Weights of a small GPT-style language model, trained from scratch on English Wikipedia.
Architecture: RMSNorm before each block, rotary positions, biases on query, key and value, tied embeddings.
Each number is 500 + 25 x the weight over its row's rms, rounded and kept within 0 to 999. Layers, rows and columns count from 0. Numbers have three digits each. The size before them is the row's rms in percent of the matrix's.

# layer 5 MLP up, 1600x320, rms 0.102, rows 1095-1201, columns 0-63
103:540489459497497512515475517489493485458512503488529489480542494478474503512474500511517473487455499491516541503500507498507521517510521451490483515485484496510479499500517487539531473505500484
093:498511502493459498525514496513507504468519513533505521478453475452478527537493466545478508505552480470467475496472480490545490536512537507485551527522533513485512517475540466497506574522467513
098:445494532531500496481527507528531511516524499507532496455503548517527504501476510504541531483507526530448508536535513482520489531452497506535529470515524490511460511516494489495511479514524465
108:466523478501519498526557475500477485464512508485500449523523517497508505512498475510445526501517463521503488489516504521521511499514554464499551502481480459484520490504503498521497508509507465
107:468502513519521531484473504536534532522480483521502507511514532478487516490501478501516508517533506532482506482484514529499503516479511459488463478505472505477513476503510472516504511500490495
098:512535535532489471509479498544481503511483479525535523510514547452514493543499488501496514504512530477498513563517485511472522487521525482506513472501459537484441525496487478515431513497468535
097:521505533493505516481493513502515464499492482529491527458503497477516478524529482467489475458497504515492535491498510485492519488503494513432501456479468523491481491521526537475457493492453481
095:515496529502521549485482504479456471519529538454530557481523483511495545473488495465508517512525535480516499501496501447503511468536544473471493501529492491498498492521482489486441538514477486
108:509504506456528464498475515551510536494462443463478510502476522527475452489515502502504469485478462535511470516560539469481532515506504486514528527540528444483505494481491488479481525511529508
099:521543507521551518533437519471476460512511522486497521499473481500488491498473527540502480526535531504529530492454509498478542521512491444509468486504506505466492497498532497478495492525482492
105:520491479564519541537530519521456477489525477509496468496522503538505502488491460522490482555514456506501489537545486529495492536506560505529523496517481522514504537472481502511522506554550535
093:449526456462537525513513509461509463554540497530491504484531523512512466488517515506501444488547482515510522451536494530462491522491481483522456438496480492490482529484480503497475530454491512
104:551467538530494516529459546485549473492473544493535494499504508504478493519460515464485532505522502486524479505489494522546515520504475495491485490508488492497495481493517499511492456470469452
090:504511527426441482497519503496541545513520523541509528472500529487489466512458537528537514529435526478516495517504534461499504510536477517503501505521476479502423500536448507499517520490498499
098:477515513504501512508515516488484495493474455502451446477472462470476488498503542502480517497501484476505489486446484502496464512538479462444510488520532514486487448542495500449532484486492534
102:481519513507522483493517493510484477535529474499502504434485460549499469513507540464525463521520524494489554469526490457548510512457497492533492489516476508495482490478522491495506470482431524
101:497482491466473522521513509468529513502505468491527518482470449482551490515484536483513495536521496535505485495507425457498496535545512521483541504504491523488497498479523515539561537491485490
096:486509516514511492528472494552514461475479506513475480540509457505573523505488514545492484496533492462453511544514515476440478510545485456503464484536504522491507492508482507518507488513504465
102:439478486481476538522498537489522496546539524560476470508504510499514492481491505514529458494529502516513532528498512485573515502479495534550507433507495531492485479518494503432485487506488502
104:500517492516541471498522501500466497463517507476481507451521498481514509512538512490521444512525524504457559533487521499515449496504507524480500500512470506506501506468545452505460478511506484
093:461506512517495453493469486529520468519471486513477519497470508566497490540471482476430552502518486489477485570489507496447498498472499518495527480519516500504494517521458555470520486485542496
104:473479472512516473505535497507478516519502487503506468508489497454509502483521510452533517524523499507445485494519520477491527505504490569479484524478516518505518480503502453472500496542505465
109:510460506506487520470514458443498490510487498557489580533538497504519521500510535497497477485486524493492494491534507479452506489522521495505513525494483512468499500488452500438494504498509502
096:471469521514550501514546509474503539518509528482504511513474494493479534518497476534466509556549521540475476452515503487476546529546485480515483527475485492491510523514545508508502540525464509
111:476516451534513464519509444493491528472496493492510504501493523544496453507528535570522485480492461522476526494475518479501497505491526461453460481498492467512445519495496462454465479493482551
112:497525456531496551499493477535493465480489495530464497489467526502469522487458498481478493458499463488443460503495457479479497524498538531506505482496487526502512464448510518480529541501488499
103:461453522499510492527515528505509517447506500491529512537460503507516489459473510476482504507524494488532461501501455492500506548492525510481447505524473466490563433478505546492508473485496467
095:512505466484459502481452525533497526503485499488504512485490454559505475499513524516533496509462516503536479486509479456516466525519496492483476485513499495521463490493552446501509480529498487
100:446470504525526501483480519525507464507480464513485462492482484524478472479493503479505500475506474496480486497528483521486492507506532547519537473479504506532513557511507482501512425442482524
097:474531488522532485512499457571490534495493522504458492532530510475504507512508462469539482486525513486551494480450575533468458509531543509490494496497529415545473499505468495482505502479509472
098:481451510502481523468462521474510520537506499499542506495562486488497485505480482475448498462526520508508486499515501524464518475478519523526478508529547485510492507506516467495433540468498545
098:533471478469476554491505489513493476486546475532489490520468461483487514514534493488507521496531475540470448524452495415483503461526506469491528515479496488539545556526508533494513498512469455
103:502491485496457513440487525501507547493496495463534533459463471456478498492525523548531527499526510493509456504523480462467436518486480488555517487467509507536504507490439512497523460525473481
090:491517478507554479507467501518488494507491501479470530471475524521473489531496487545497505522569482512486550550488510493538531516543469536542565475518460496503501516469508471519492507493519496
109:531502541496500512524480464488513532497506516466486483491503436504503555519536525484445498489523475482492455526511482515504502473485483461470527477484488532506482518463440498546473522496507511
103:505513477473507488499535488559498531490509463485496505491496475490488513535463481498514522564514520488498497473465518491553517489418458503501470496464527508517521505482533475533469485471506488
110:472462467483504515486543498488513497525519499537447495481521463491537494495481524478484528536547516562540500544477513540494473533520487484476497496478521497568536512530500507525489503488491548
106:492461560432489507477469434506485488508514508490561480488482497495496510484512518506558489505499485508475517464526499509508488501523492509472514506490513527495498481503494508510520477492537480
102:517510501574532508537476512498534498514512499511495503493472499475471523518499524526512518528513513475503479543437528515483469496496501506493520502505462488505526487507473505509518525481510452
102:473512460499521491510541556544519488518434531500514493436509506494516500531521475513504504525469492483553476463501526467459503498466467497501471525493476506495463486478488521500508529503484521
099:488475517533475537524473484513515564536486502522483606480484487500522524502485502520539477477487533484495511480508503455495494467476478523503514517471513457524543526481507515495522493433522527
108:504514510503496472545513440503504502512531530468472451521536519494522482474472518500484501506457505505471548497476506501494503473491512527504512480485548542513511472501498523527456488512496521
094:518517540504480525468472508533542485499504471497512501520497486512513500475484543495500513538511456508486535478475500459545519516514545463500523528522542527515480525525467509550469475478508475
102:524504510510529514506498503522506483478524493543487490481505490472528489512483531507503541467571502494459516496517444475485511538513506551518517498467488507490477489475532471506498471484487525
103:491472497501500515508541490568527449513473501526523507473465525469540489495510471519424482519527494471555490484497518518520540513493487514505491472524494533534492497533501511541523523562512535
101:535531508527460505489456473498529475501503506485512523512492517504532493519475477497503474495508497502554530506494447526489477491488516528565508466484493532516501490504529522481507481533502470
094:470502495544551491526510478550539488507434473433500519534481502465555510504522523516452514542520500483503508524469526538518515548489535492492536498492468452471492515533539530510522485524470530
098:501540524492524479499517487523490504465498536490503464477499543514500543527532528515498549506474489510521490441461482530515500505512464543494499483526499490560466494517500476509459480504500502
091:444454492530488461492504512547492447519461469520505504519514508518477462488493515513483541549492520520478476508479529550472486480496487487501452529501529481532507500484492468545470496527487461
095:563517513499481533489506483532476507455437474531498506466480490520491494475494512535518482503475493490444563488458510478487493519515551506505458461542502502517521505505488507462529510478490528
103:460528480552494514518486480524491475496533517479468499521566484480453500491464532530485496529479507541506477522504513504494460544506446487555493504504503506506508516494477484527505488536529498
092:511492512498498507474491457442530504454484474525514486483504530521474472475507491507503520489532494497520517509532471538459475507485465488472482512519496478533483491507504469527523544490510508
104:500481467510498530527488522527455492547521496532483513516509497471508453502521496521522462512525449481507506520548494468528502534513472495486520462511521494483520484512477543511491475509487474
103:483505482495528498514488512502465475498525475509477477524512494499521510535492443541458542521544492521494470538524534520499482484490511473506461495514470497449543515484500525482537555461519504
099:442481489503509503521530498492501499490523502511473540493515465485543492542499545506501513478520528490541507462513492506497513501467479474497483501510487498473457507504511533483519482509539517
095:494530479482576529531508506502454503530466513525521509494504471545526490516523502433499491489510455481502524514482478530495478483509492501496510520512513507541479510497452519478456502512499513
105:518495515462454499446518521504517542513511518516467493480456483530454511539529480533472505499520483503481491491514503516571500520496500483492505496521488506469509539517490470507491496483442502
106:507460486525534460471559472489464467523539516524507488489494491489504473502546504521517479553520485480490560499507510511492526490487450488500477519531479507516478516451482544502478486501521463
107:535488528509497485556484574491469516504504512547517476525490487506529531543506544475510454498488508468537477480497482493461502488466493498467484516509485486500538517481491482482478478461484536
096:475512541452545498469493493518496495438525505448478465516495528477505494527493536473465463500509499488507488558483529503528461527493516501502510534511481482546485485480544499486548530474456478
096:471490511503510497529527504508518484475488524533529539514495529494509517544525499542499500515451501499504519495499508507503467503525459547558497491526480479479523475512512475532520514511470505
095:461499517487424513516511507504495522497513476485510535516501482524472497497517537540470497526509505525456553485478478516478483528518462505549527483491497475496495522495514483490499501533479481
093:535537511487506520498531448503468478511482525491522558476483520495502535508507517535532491530517515496520492507508512472491555486480494467509543518516500522515489511466523528507468459512489488
088:485508511530515552501471508461501465461526507506483536507511479485517486517537482503486473507514495511493502478529506520468510447500505515515537499509520551545543514473492481528554516474459526
102:484433470470503472515481532472485500487501480513462479475485439524470497528450516471513500514468493492534473556510467491476480517523521486485509566479516545511488504510464487550520485509514508
102:501515489478493537475488502518504505525505521527475494518530530528490520543548513506485485521505503500553480471475485507506480493482510506487464486545477518510506496500509504517529523484490480
092:501484494478495498463505500458490528488536487510503464455522465515485480511476497450495504459553534530510443515518492494490536440457495473509480513499513509521521469512496483463517530514513500
112:487513508478498478543511482538506469536466513493496506488519492458497506560480536509493496473506502495492482504528492462470529508499515503505534527490513469512447515495537512465481510482475459
097:468476533551546473481502467469540459504530529511468525509469452507505496492513483542497477510473506508522500508513530504498499516514508475455480442506504490493515475459530444477480519475503522
096:490493459511483518497519521480498467477459482486513495486519550490509478475487513511495465495493517514538479530528488511516510523480518469517459475492473509460477527490432483474536493486494472
104:446462445473529564473518511508518510498495510507523463481523516501525478516443568484510549528492522483508553526505458504513498518501539458515474468481502554553492525505503497491530468464515500
096:494513516496532454512504508502495554483550459488484508484517535484516486525496550485514458471508486477462498469534473490528453518487469494452504519497492488513481506535519487488475531519482459
097:502485512499554466485504504532480516485465501519511462483499498496486468530557513493509512543477481512509524532488481470499503488483453525504538515478532543521521483463522486499472540526437495
098:527457483486540441512520497502505533534519505508506494476494503502544491504505477501480530503514482465490464546512467509519470515483473489482531538487518506489531500478504475424455509478509465
098:510491485493509499520498528453513463511523503518501492491510492530472509560480478455498535501493490510500491505501491512503501494485479523506489473525490451529497531523516466486510518524553496
101:470452515462492511474462500524545470490474497475518458495518507545496502528492505476489481531491469533522518490519483542501478532508500509491482483491491560501477462522494507499471443457487506
125:485519484539484513484470510541490522501515520482462554501541528485530467513473522489506464490497509473514469481541519534457570501558488497492483477526477516514513494522429495515523490486461481
104:525479482497525493512500499504468466495503495449500572478567514478510443459473485499529515550485507489491452482539490475520486509508520511470512467483523479512493555487494493507481484506519483
100:448503486470532511484537494466529519510456519464506479506498527476528484503520502510541484530499483536491534477514470479505478512480513529512482498512498515486552523479522505466518556502480486
104:507497517493534504520505456487473501480452507495475472498515527476521518499516519488470526559507548506534548496521503533481472494518512547482498468502451486475471466499496491463494529428481508
092:471491527515488517535508491509556539486509493474496451548497520522471506449482487503454490519471501498482515513508495526493468518501504516501514486535468479499518530503471483477498478527505521
092:494503490498467491507537501479431525480525530511502527490470484477527512501457540513501513476497502499510490450489503503492488514511522493456502495512498508512483488457476514477497465456499506
098:504520521523493480523484496517491481553548527519515468492475516485498489484511503546477531482485509514523504427496474529476491523488514480479487467495464525537499498509468501506491505492477541
104:493522467508514480555430502507519488507487505487480544510520456484496520504517504531486527489491454484496495529471548484456501466524488491483504441526556497509515497524493504489479487458486464
095:510493521498537502520487534533498519484485458496538513502482520472552518473491478507523512472505489489464511512501513527460510510478482474486507477536508490507514461522498497498499499491495527
113:496472514528474497532507497455471535468462485467455478509477487510524508486483494477504533565508473553496508477491538491529534475486525460480506527520495431518483505455477470491479503531482512
110:496473543512459543506458480478496504483514526525477529470538544500501514516551502541518484512495516529536514541492504503487498506547509488513528490503505511511481486512501472525553476500471478
101:543480489489523503531492503498484482485485461501482555490492519499446502496507481517532460528497512513502487535523451521506508483488498500531480518513513431510511457479532523508518461491482497
102:512490547466527472521513480510516514453521523509531485527458532563536461472532471553534514573519476464478420490480498514513494510471479533473514498491502532505495528532516513529461494511514483
101:528517466434526508469504501478529518510539498511477507502497551513480475549461490483469509464530521529469527509499497552501507451548498545490509505529481531474491479513493510530541494507498483
093:542510505474522503495495476484513483525505543485518526518516511495514488501474484493497515505469567452486470501504509505484533509514464509482500529510518484471488497507506493497466535479483497
096:493478515511542488477469455505487485547529470517483519511463468467521526502502480454578449522535497522503536501494519553546499521486498480523457505525523512513504482468554487535493521540462497
098:457479481476471494540464521502503523493507511497494561493531486521495520499512533481533480541516460502489499452504511501530514477512498492495455520509499503488531504502509517535498493528507517
104:492512519559500453467487513502547514524511488497532530525477532489507488515480491503499512498509498475486485516486524486484460517518472541465519526483513518495505469483522453488518501495470495
111:486537536511513468553489445500540485497489527450494472502505497497502453503490501479454477483517482482425508507465514545491488489507518487516447501519505492546466505522487532488490472494517503
101:486490559493497485504505498506519497514460511467499465480484474469534507477491532540486536516551503489491494475517554531514530486519467556497554479531532535480498467524478506541554516470487490
099:490535493509496497495533474534457483519488524492464524537525514497509479475487486518530534486479495500515470491498481462470503529485494478494486475504464496540467487537464559481566489479526503
109:464439521501462518532467534474482486475512534550494513525458526540478513471477502539493511466465514499507514517509489495543503482533515515548490544501463495524495507518493515478530480536473519
094:480486480474512480516518483536473481448466515481462517504467472565522513469487474446513497475501523532526514497549529525518514512499507452480507513532479505512445559511508532468484527487507500
100:484494532495505488519504498486578454503513511522528520475471503520485484481465522494524553510481482481511480496527460506498490528475481530501485531517465507500500483466491482469508546469555480
107:481497459448452510523503503472509503516481463518499516502461519547504515459502500528492476482463531489514501499505536513520474490447472495520510511492462457499495486525497499481532551505478487
095:511527484468503494492489519476466492471465494453497507470482491526484521533436499508485466471491462497526517515491474499497434532468495448503512522492518496527524539533517450513493494523504457
093:500526520515504532464491508501517545491503508496470508484509503494512525487498533506483459474481502503507473460440481510442506525466545520501504530543526488493501487513496530481503503503470487
104:488461483537523498449507499560510526506469512532475453500456493554544490522454524505537500531515484534527456493477503463508469527520507464520504458479530507483471476481517481517548522492482484
092:500476465448514493479490471505498530501532484491511461561507497454530516533491531456485519511471540536442496487525534485554515493477518500499518520525504486501487517489502527507504451532480459
087:523568488511487487450521485516477504469506518508546526485502514461494550509472487480492485481511524525495472471486531517516515538515552507547539463495502498497500471515500481511440494504482472
098:479491530514554504549477516469535469487522498536487474506523499542456491515496494487543510504511482437468531460494497500486488494507523465490485491504473537513465491542504471486525477521532515
# layer 5 MLP down (transposed), 1600x320, rms 0.0993, rows 1095-1201, columns 0-63
111:483506510516529455508521542521560564516529520497520482564500475451468517489497522540507517543517464507549479526495493522495490485536489482522499495557500496476512504504529491519488500523472516
091:479518516455533492472472487456483501494491492476501500518541526500459498471484497554502509538516511507491504512510488505465571494461501450490523500496511536536512512476495518472478519501498468
105:524493498482457526437483505518468518475503480488516502514549494533478502575435538519506471538469471484513500482520528519504531562486507460523513496523492520479474471494459515502468498474503545
114:529504496486499507485510477480533509541553489497556478472489505504460484475516485495473525514500489512512525466493565490536518472530505470507516496542545485516513509509481481526421482503492504
098:505511503480499474494473509434482462469523545517516488452469471475513465510490526503494518521520525490487506513486524484497475510496476520516475465512528490565509545526530521507501550521506496
104:534469489503513478525530461510497478504491449549502516513526562515483523476507482495487519532495497493513498505492554452546510510493501504475519511504480500512552517533476502477498521503524500
101:511512449492509477501527521455495498518501485481485492496527526514500508482479498529547504496528487475520506498488468562511481544534497505486489511520462500481510506463487437522491522508445480
100:491545486493506510494500546502479557494512485521534466527471484514503528475568498501548510525515498507456498571499533510488486508501468528488460482486506470510483470542503516515501451519514502
101:483512462566482487497495534506500455522509446485549529552500538486470495451506462530492543512460446533487510478515481512473502487529515520498470494501469503509518470481511468479506418486504485
101:477505485508462497489502508470455506509506476526508523539476502475484495494475504427474481476522461462499502508482477494493467495493507537503531523524511513443488506499503500539522507522479502
107:504548540494511517488520491511499485467504533490526477494505543469528522487490483480502490497488458490510484491494470504509519542487510448506507527497504505499531492517485508487478503466519478
096:532450510486526493484477505507492544505548445451527491482516480557480511487522496492516524491510546508503535478502460504477508516498475531533427522499513480474501510506499494515458461506492487
100:475517514511522486506511463553472564507512515481504500462499517490559485429522507500532521545507524503529516518516497524486523485470453513515485484470490484512507501528494489479514499495481518
098:443527490493516490540493479491474451482488510492478493473482488511450515479517503501481487495489487508458473525483502506442491462529508458466433498446467547476518499486523509510504497517555511
104:534471483535489516515521534449515524484455463500508473535473484506540456481505456482506496527534499488514497501492512562525432492470511510496566480508539513492522516481489510491484513483497523
108:507484496504458474480512508476498526500505480498473498503476475469518459506445526500499497554519500501503502495500489458487527512520504464493545461468487500518499498496494478471481493471438490
105:481521516482514491493501515478507534532455497504497453497482556452511518494505472546498498502502467489521543503504432564488479526455462515565498485501443542468514476520494479507471512498538518
102:498507531534501524466500531542499466507480533509524510452475518501477470491510493498468507493465445471512505523512511506531509484510463518510460501502454510504482488462478507500506532514497487
088:499505468510509450506479477542507483519489479468461463513565467576483439447474481477456521446500496495489540489525485520482510474539501535495508494510488508515479540497478469563492500506548541
088:511487481498514478515504478470468489490475472538471486516499474510490483547495479500501481489500507444460483459539504480517536538514481491522448500450470494475444519506478481555531492531492498
101:504486499513504515488482472474511535466509505483522442491493542492518477493492499489533484502514454479505503474504476503506477499501537537507461494447542455471551490539577492555535533497495523
075:479492473512511500465488435504530481496490482503497505496505467518508519502448496480499534518482488491502451489496497509481562478513511510515460537490491497513507522466479490487480482463474488
113:492512522481495503505507489484463467533504488480566537543479533512472487478508490475467515495512493482463507519489500502489531529496518478444527489509533499569490485498541537484482472505531507
100:499497492485489501511513453474476479473458517510489463484486533544488452509533533494551493525456507485500461525474489491504512530513493475527526450492530505463519498545497505456444528464508506
111:508526480501505502537500554520477505471546543499529542511468522505446465448496536549506489482460524510542514473508456508490513476481508476468498518508495517508531491459495484496511461500506480
106:503499503505516492497507480504480492513449521515560506478492525515477491519480513495501521523527540470475469512479508524501489546475513498507478490491483476501494504485543510493473519487517521
103:510540436456475478517505488514490475493502493500521503477507508502457468514526492505498512536453487482509534438486515488520498526483511500490508541479511493502482473497532502508499504470504520
097:509496464538518476508522463492484530507526500515502530519502557478474515478512493500462421506464494527549465468510497533481494499524494520473513539487491499518530506523536479500531543463519506
095:517467538520486541506540512520507531549483515495435489531532501520536502496487534485526495492476485507523524496493501477532516529525493432447528472515497493478457474506490474510465491540532520
101:511480506476513521514483484517506485526505473467489480533500494494473530492517527549490532487441491477549549502454523470511480483501489513470490463541534486437514529506456500520504474545506532
096:526561511472488534497533469474528461525494521486525510458520528495514473546490503456509457479533470526505468549458521538504535480521537489471471502496475491496504502476506486454488462501483476
098:512489506510508516489442474513504519455472484532480482482465508497509474478460535519475461473493481497512485452526506523504501469522525501465527459525468526471522499484470486513503461554513546
105:519472467545480522489512510519489480512531471533469533500484506493516526489498474528526496481485510470477516510508478527517484544515470536493493481462503493463486464533518496535477508472526502
100:519512485511488536525474514506554492480507484491509494513517445527471496500510529511533447491505545525500494486479503524485524473503432517467526521486519462466484537503511540495486485513551498
112:486477563472535469511517511516506508493477494478502491514557464525516524486508535535470474534508482520477501512514495508503480481458528472485481490561455485476487491541529468522551511511491478
109:535497562538560546506498496513478487520509528525537523497494482485511477490497494520501498448534474498469470552516498505467489490539530501459484467546499514504533510498498569496509491458527533
112:528536507480498486519474515490467498467470458530520471484514499492521478505501526528520506495514523522480466441522518507497504502466484451546516478512495474508487461506495489493507503511492468
099:485516456533486471510464550509508494452522508516575526485479514509498495469526457516465500482471482510465492448479523512489487493512484518532501504515517481460504522509470502525541476485506522
100:492475512460477526556481484502490473485525524481523455500495480509529527506491456517515522476499459468508473523492494442514521528463444509526496503473513496478512498481511470497512456583486516
076:523559495469523487487492496493502504484441508489500455491546484524487463492457549518481524460548545511498546498502500528489500464474511499469460534500498485509487467504494526489488501480512525
099:506520512451517488503530511502504447482456507519505495490472548557508512536522498502524480526522468499519488482514537525511494512521540468443533499533480491511484520522478502487492511564465511
104:536458490501445481471505522454506505448529496464480536528491465455501452478514437539531499524495461503514492493467478500479464507523506496491513455489509522485500505541480489508505533484527535
102:506531510497518473505513521500519516461463521510543489510505485496553486506488503502512501533493479485542545495505499465521546491514502518468489545481503473501501496499483473490523468482530536
107:524515523538511475524518516498478450510445487483469505504484491475519511516503503543511506484496497514482470547511466487493458488547548528518490516507478471469453500541492494497517512521452455
103:461490496511507481484521509478520508514500487494501484540527491495486534531481508534494506533473475505462471494534479505519474492520515539496491539511495468473484520469513463532507481494569520
105:516446497496536467530467472497500503527463494493462506501492507501547518496517503519520517512511491509565499487556524519514494492480507478539518532494477519482474510476480474507523493525575468
099:463540492461491522476482528523462505502560513477478505489499477506557487487534488519491510483498480489541472466532519481478502491514475529459506524496522533478488524488490483511521474492540504
100:517501506498502476525463499465487525449532457496524533531519504479515516494521473466556481470459532534510464508523514478511489511450469523507510518494474526508490538522532516520508515537535493
092:521514483498508501531502478472506523475521499498548486495533495524476491477487490519471501451486528525470505468500517500497497524480496541511532469469463515504527460509480510516432506448488511
095:484520520536463504575466488529492503517497516463468514480527521520510501491530480533512501458501536508502480511511526546519492495502517497443482494499489528501560478505528503502501471503490519
105:499476508475527478456498462503497500494489440484505520533444541480465476501504480520476495516495500469491490526461490488529513509511468525478515489488502493497494484487550476497515511444450502
097:482500510498522502486510516505455472506569522508455526517484487477486461520477523499537500477503505458446518457473490511483512476488534503479476476493538499482508511502498512496519467521534529
108:478488501502508486521514513501514496444511499507481483534477479495501505532516469459561514518487498530495490474478514490512480469430506522523491460468515528509459467505490490490537496488451473
105:432528482507538504498522472468500511507528506519496496522532510492515478495546478513502492465497475512489469466542480509490482494491543478521517492477517579560474457519460460548458492508484537
102:516521557517488516510488527506490485525488483491538455494485465514524484470521493552481515499527493508477493459457493481484526531520484561489471518515507439461496517487505475478527502491473496
104:498475557519460509557483493519493515525465501437523489479457492531509516491514465513535530465484509535508453532505509521520505517523497457469508525474486481506505519487492446543479511450514519
108:467488519520477486541493526489459479508477523508491536509493488512525505501523502464483519476474512501482479504550532533489475483540495488467490457471500512509483483573458478506477481511503526
112:496467484490458526467513475428537506457516479529479527544483510503470542491462552532530526483485492464513502524557526456495475479493496540536495464503509525523465509465497456495512503501478485
100:461540518491520496528530471457506507492464537510503497465475514522499460487461487543465481468473476520551511542496445509507483510469481534530520484487509491475493506484494527552510491441510514
102:469501511486499554480493479517488486501518491462487493505499475486517503472529515514515497533465506498455513533512524521512506496497428517508467460497522484533515508453472488535511511475504496
105:467476533511455495474507513501510484504499526488501497468487520473484539465465506524516502537519474560482518470482471483499514510480513474512504533491473475479474473469486527532509517533525487
099:508519489485513493459519490450480522502522500500510456465507460518524488499466454483473482496517541465535458481518457503470484519509491525500499516507498530506482463491505495523499533502479479
103:478489526495552513490530531489473522548503548522482488513493503518510563482471496508517501455479564489543541487503518548483467493518507471505452504479524509512519464470463496487493563510528504
080:493502477416533497501452532514516535469492508479510504489522479490526503515455460516526478487515481505475495499503506538450554514487488496508475508518490483435477490508464561492456520514511490
111:494482500536481517512465491485531456516487484445515544505482497499469481491469502531518482510487498505490480490497515463452495499527536509479479530428525525528535512493490485508496492504496476
099:526480485517461507535442504538447467515553456491526503510498517433509508546490549492480508548564458501493512462481510503507494537531482485510469499494495486473464512474476505492516491513506485
098:497535507490521529517458569499448494510464487510534520485504507487487518484532510472517503520488496502492497472482490531489489548482518484483492513481459489482470484533516532539525485564483495
102:525478527476455478503481481537513523503473496514478510536466454497521517508457523470507504503536536538500538507510500530512514522517464527502456478472486507498471517490488492527448482491546507
103:499466519492519472495507483478432531485452514477484497470419476520439533546525525491510529489527546549493550497493437508492479519516501502485520485498456502517519488460468465502512505514467523
098:517549510553465489500473430508535526474501491476484486486576476506485535498469412486497507484484499492504503479505473492475552520495501508462472490509526515494463475480520467531484511487480537
104:555485510510516539517492478524516511519492527523539487442455472517484490514470476480509507518514456480489516538518536483504486486509527502478512481467491508461478532508501476471478489514491512
107:506507523493465542505480487528469452507550496473523459501516532538503505503554507489541467524508553506573509497504535506466525520522516469437450524524499521495520551494481497510487528490511497
112:486494505493486523462506481507523454496516545489525504518509468500501523485499521490550527520520519495447531525551516430472511507504520446450464520501522541525462495517542505503494492524525504
112:482523498478508540497533516483494512503526536485513530528472454447502491485515503527531482516546486518525494477510485447493473495474489484486502508489566510491495484525535489555552500508450484
098:487456522500501496502502507516478531529477509472501515480504541444439527471523494522500475517488514522492438527466498500501466515491515514487490500454518506472497498500491503491495499477516532
094:430484549506485507507504480525471495543503486483537485531532520485523520522478482489518518495442489464463464500503547492497470501469532513496467519531509505471532540508515494485517486486483495
133:459516506537525496499492494521497541516516485499516501511489508548495475534520515482472496497522472535514490483503541507499498491510484453521527496480511497532512501520479497496472498506500485
108:464523489468524505490476504468507495502508496537532524506498548488491505497506531490482459500530469495445471475529493534436514502519521465513461513562479493534504461478527482523501507521476477
094:484514503466490478557462502491504478471495492504491494475494513548501500489484507441501456524484498480546535512530493551476508545537511518495468495513490493493519477489523478509472464520489541
111:501490531521487490493568516528513523536518462482508537505536489472436496462535496572531495487519469493510514465486492481478522536498506473502485508476514478514475479489535526530523532530495458
090:497548469521538494523520513443495514527521489496535515512527486485495521534496498494478480525495479511471505525466515497501486528506540522460504495503502505491464488501502499483485502484485518
100:499517470490533531524466498488478467502533502508514526497506471460500523496488518493480480502491493487462515498494541501528536492484468506505545523484538500539534538566462482494534509476499494
087:528487486488490504528495511505540508545466512535474491530508486483471502479512484495496468496518482514478509527503503512482471481530452494475507521511533446496458532502534505494472452487553475
108:528527517485537516461562477503472510472509476485487454488513502513474520488484497520487479520489520493490502490497556499496501532497497481496509560495532553524497517472468477532487481519522563
108:463514479533483478522482506506521462518512455477506499534514510507468546481471479514523508541478480517467498454462508520497511482467467489424534499458496467449544498511533517483485480496522540
101:477521476475493524495529532535527535503428489479482526516484520505507504510498496454542481441521510488461513471469490482476468497450517499468507511511522469477495520529507494498509473506499542
064:534533534515558515510446469484493479504474523448533479503519459535547493521484476472526509508495508497478500517527482525501494501494506499493510495544488473506469505503480517506510485466503470
100:509486505496529494515506481472459422487488481454512443491484483520525499505472506472504494487494491490519470521525534519507494520483489437495507531460500471475493484462486507514528545504515486
103:456515458499503493481463569499487532489495510554486511482507464451510488550483510503521477544473514492505535503527520457503513451532550461524542444478518477520466497512494515471531566512489495
103:473463458480470491439544520466501493502507473477485498517517436482478488507506500517491509511502496493497475495543485512521496490512469481478519524461489464476523496442501534474455500543537494
108:452471518543469469500512512524526504478474516492508525496497470526497526535530515475483511507500509497556515485523512523524526504514509483512483504524468521522539511488563547461473524515522541
102:521502491483489513492480505502493507497466494528486458535541469506475497513507532515507538458514485514519512498512530516470512528487497516508486467498501482486472509516499538465484535493531470
101:501545502524489510486528470527521500536544503494472509510486513466489484511489504504457444482498490526527531518531497510463440513525510497519472514515476495499450505491519480486494481528494497
109:527492512484528528523511507530524490478480482516506526512521482516455518530518543525502530525538494584493523468483552484496459485488517499489507493502501445515500531517462493518503533524478498
095:520520528529491474503518533451517539475506514509501471456456505465509416486521519477513503513514526487495495513551532491491480486484497517500488538491474449519482531493508526488471519524515493
096:449490529486483490494510532530470504520450509494515511485430523504505501512494503505483494475522539507546483494472488515506477472485481517504469515499520477519504491532518547474526483507514455
097:504510461541492490508538487501552476542525511533446518484475436550535494505500484504547472528487464483507514549508480519501487454554472484467539455486487511483478506488502506509519500492527519
070:505536542475523526512463467495465497521528497478536499526517465520556497464488485497462529465521500497457517460521491483519515529479515503473510526530477501468470497534522513483480430492519512
101:502479507488492465444482501505497509537547510484511527536507483476466458530498513566517528506500486478500484461506518484515473492533508505499506511493508521504527484504473490492472487481482541
111:539462520507485496517496492504512503488522537520515490524515466463510509479523526473453518472500510462497506503508515484476471467477458514545501490510509482540502495516500460493528493488501523
065:487542525473473553466506495499510506505505478495515479545518477490519493482450475497521508512522509477519478491518485494469505505528497505511507506496448511493447487545481517480500459469507481
099:518531515440519459512496447531490478532527513488525511464466478536524480485514525495495510484478501500495511474469490504505407485475440499461475525541464505462483496520484502491504471515471532
098:486477497508513526500537473526486500479512482495515527533448536518468481506525462532547510502499485497484525508500512458548510480518473451509482526474510525500531494507496479529513466529518542
106:512528474497483487541512478502520465470509561499502497517539479468519472473453461504515472516507494500539487484478493521481532525481496534494497524494532491453486479522509526481533505492505531
108:496517527449513488501532504492515475528456541487464501514520545504469523533537497533486548471478467508515472507487510540455476468499440484520509480490466518503514503486540530509438522503476525
094:522501504521488498529452505482496493537493504537489526516522497474503504496494506460515500507514503479508512500518515488461515512514496527422487470510508493519483552479520516475516472462514540
115:525467513475509531546490545510475508510501503500475508449483503478509454508463495496490488486533530502554544509528519510501537500485477470477495519527476500501512489478499484504532495482471512